python train.py --num_hidden_layers=16 --hidden_size=256 --num_attention_heads=2 --num_key_value_heads=2 --head_dim=128 --intermediate_size=1024 --vocab_size=1011 --hidden_act="tanh_gelu" --norm="layernorm" --norm_place="pre" --norm_eps=1e-05 --positions="learned" --qk_norm=false --attn_scale=0.0884 --bias="all" --tie_word_embeddings=true --parallel_block=false --init="normal" --init_std_qkv=0.0146 --init_std_o=0.00259 --init_std_up=0.0146 --init_std_down=0.00259 --optimizer="soap_variant" --learning_rate=0.00388 --beta1=0.95 --beta2=0.99 --weight_decay=0.15 --lr_head=0.00593 --warmup_steps=200 --schedule="wsd" --decay_fraction=0.865 --decay_shape="linear" --final_lr_fraction=0.05 --batch_tokens=65536 --max_seq_len=256 --doc_mask=false --train_tokens=231900000 --max_steps=3539 --dataset="wikipedia_en"
Each number is 128 + 32 x the weight over its row's rms, rounded and kept within 0 to 255. Layers, rows and columns count from 0. Numbers have three digits each. The size before them is the row's rms in percent of the matrix's.

# down: layer 13 MLP down (transposed), 1024x256, rms 0.0916, rows 41-77, columns 64-95
# up: layer 13 MLP up, 1024x256, rms 0.0901, rows 42-77, columns 64-95
down41 089:129157122119099119107086183145137075120123134099074178121173115132098111156143091118108106149113
up42 100:127140105126164120139117150119137143108155128183140111146101123149112124102129174118141128145086
down42 099:088163092120117061149131140161130139123136126084162103144123108134208125178058069100186106101181
up43 101:103175099178223156173098151131136114102145124137125145080135110144176082130118128164116168122153
down43 100:117116145138108174056120176190032143132093112172093099180123111117147073142160089138152174097178
up44 102:173097140179084136113095123139095164129181144141114107138141097109117156111130089155131110176121
down44 096:175140136108104133135182183101107116161147143092130074111098175093080123148142146218160108171118
up45 096:115139117078199143165113118095140155151141169183109189122138131115101133189110104076110130094132
down45 101:151135132117152139121104065092037184083131139070131119153145096067133184149097118147159162135107
up46 106:080194163087131096140121101085174158144195139137149133197164154115135103149099131101048154056128
down46 102:197103062145131165099123105121134162108133137147178125153134102118105140169101137143139135127130
up47 093:130140143116164068104122109129153127129205118150108117108151152148127159132106161128109092119100
down47 095:111118104075125126135102127126115141085089143147133124207087066118123125094119066120155125083101
up48 102:126125112123167100150130131169130095150081139094095166137150176165091144186127135190096130166167
down48 101:149121158127138143096099136091164204144164143138147103115076106119109118098155142134119192160123
up49 104:109090122102148166182180111159141109150097103125113093167117115127124101159127092089101121165164
down49 112:142128120148114162127129098138096108118096067059103161124153118147126115113122136128184105149143
up50 113:192084071143121063131050108141116096169178116151098055160073171112113160174093145170104097144065
down50 107:139064111171148126049145133129060164138163124166131086166097130080131098134172040163129165112111
up51 094:075069159161111161061151212097117104085123129186095176166125152169120121143174100101107084155101
down51 104:122101135155109145124101141074159120145181093135119112092141116069074096152128182107078076177115
up52 100:128119087088122146126102095118137126167120156062133127132131140107098120068022139117155148134130
down52 102:163152115089110106173056153107120111136164123170123143104096162183169104087141088083239106068145
up53 095:144147138162157140092135135124142109158115120168167133092194162087119102190094126154177156146157
down53 096:121132126125141134062176101162106072136122178133160109161122074123171131203072130117132138084107
up54 099:155160147166143169103134085185096168159069093153132151126103143138181140159150095180123118110129
down54 102:080140138187141125101155157139069123123137114085177108161101116140135053131105161164150123138134
up55 093:142131090125105141123167168166111143108136139134127092134102074107152192145157206146122142137121
down55 102:145081177099127099084114084079130154172116135121104148112106102098133131123111146149095136142159
up56 110:135099086142109111155144116162105090175142111090163108099185098097113096149089122099088139109145
down56 111:139069123108068186124134105128154193067087096155069116202124091082101116148140102121125139148112
up57 105:159138162115120124142138090118162108097156112102130106091178128104134090143119128100128143178092
down57 105:150125175123099167137205131052121088158161179131161135112111128141133145107106112096103110190055
up58 097:137124135096121130133174117067048114112174141125158151137098141112177120087081102122136120195104
down58 106:128083168071150152159132170146137102152097157184100150108128106200110153175160155143163113137139
up59 098:160048107108139148116137158085175161199135195129170136163107104137129075153178094081107127111125
down59 097:099154129136088167157090124108104076149167120150119114126107105158136091214101157109182082086122
up60 099:157145139128125162197135092111107157099135125127163176133120072083154119134104137095194107110147
down60 107:178184129100161161076116102141129130122100164086151075110170133100131096118134080127110101116102
up61 094:155091119129099128113169169120135111129077177144156129121132034165092128210125135199107158107158
down61 099:140132141144152115063133115108129123164113179136121164103125174057091094117089080123174048113097
up62 096:164104128137121168108129120133109137105111161158138143143128093156126045077161128077127124073191
down62 108:074173125124140141092175170150115149122117106146146071130123101164135106161122109111162108129126
up63 100:133076158137135158133095129100150175098139100154110106138154162140165107116070155080125107192149
down63 107:121126129070135054153164079162129149125147118069127085088094165117138117160178138067156100174145
up64 103:153123117114148115148118141188118151164075108172115160156143166134067129125133139120091110148188
down64 102:103132076181158156124133111137181126121101113101101149096171121150075108105133127129149148069102
up65 101:122163080106154112122155073095097141133132060097113136194161137107106134123099097099109190164119
down65 105:088175130060102175137130109143125109117175104131152136125206111074177101081123144138175154080037
up66 098:117085121154136162189155124135113104102131148115047162147119129110154153073087094143191144065112
down66 089:118171122117140082169158108147144113146136099131096179121097131118130094144137108142121111091127
up67 095:162126131081136099159133089143099165095080204124077162100109101122156191109123111073116138114148
down67 096:184171122108108126171109107133154168163139083159087083098117126091108115162131187102137146101173
up68 097:155189092144088099142160164125113143079128161146141140117090065136081143109130155166071073129150
down68 101:193155119123111087101135169099156123097080161075140100213089145103164108140063147145123131120058
up69 104:100143110092096114130109083174151100130122087124094145132152128176087160090120103050132131145128
down69 107:126145133110126148076127121124076154174081127118133124161124087181188190158089070119166152125126
up70 090:136157111134154152124123108135116141117137130106069059180158174113114112132130140123159101120076
down70 089:093148172130171151072132120147146136126031163135130069157149087087112139185150104187127093153121
up71 095:172121156203072114125165136112134117120147121130092174147129159108122123155118134133138131160136
down71 097:188146194153113113135065134164134124108136121118145123121145137065094152189149137096098141135161
up72 103:147121137219114164174115135135141105177147167109167096125126110156137105100149164142142111134104
down72 117:164115123127119159119165084090145072206114105122147104108140186217116172162130129136156116110155
up73 100:204124148136134133141104114121150176151156169109057124131164132065086168106063131124126164067152
down73 104:095089168162125107114107106148107105062109109121112077099119120123089150189137140148085148093110
up74 089:105140140103104147188166154167153106097127111152131118182163133142104105134162125179078161109148
down74 095:115139142103124104083176152173091182159145108154156125114084114082123125133092091146123154080117
up75 104:129103146133165124158128153141126106176133138155146069173133099108141126141068088139083166134134
down75 106:143206103116122123123122067179082165053069169079169108155112090114160147076116102139125104121151
up76 108:119070115156134100158181079094104137136128137203149076094144112149116090149156087092125121107128
down76 102:178158101102130134130145149107091153160110177109157102103036137108172093162077170144116127128126
up77 101:156139159143161091061114105151149133152136138091154167084107109085162121102112026119173093136137
down77 104:077179094138171142142172080142137145137114139161095140155094105136077139061102129135129128107093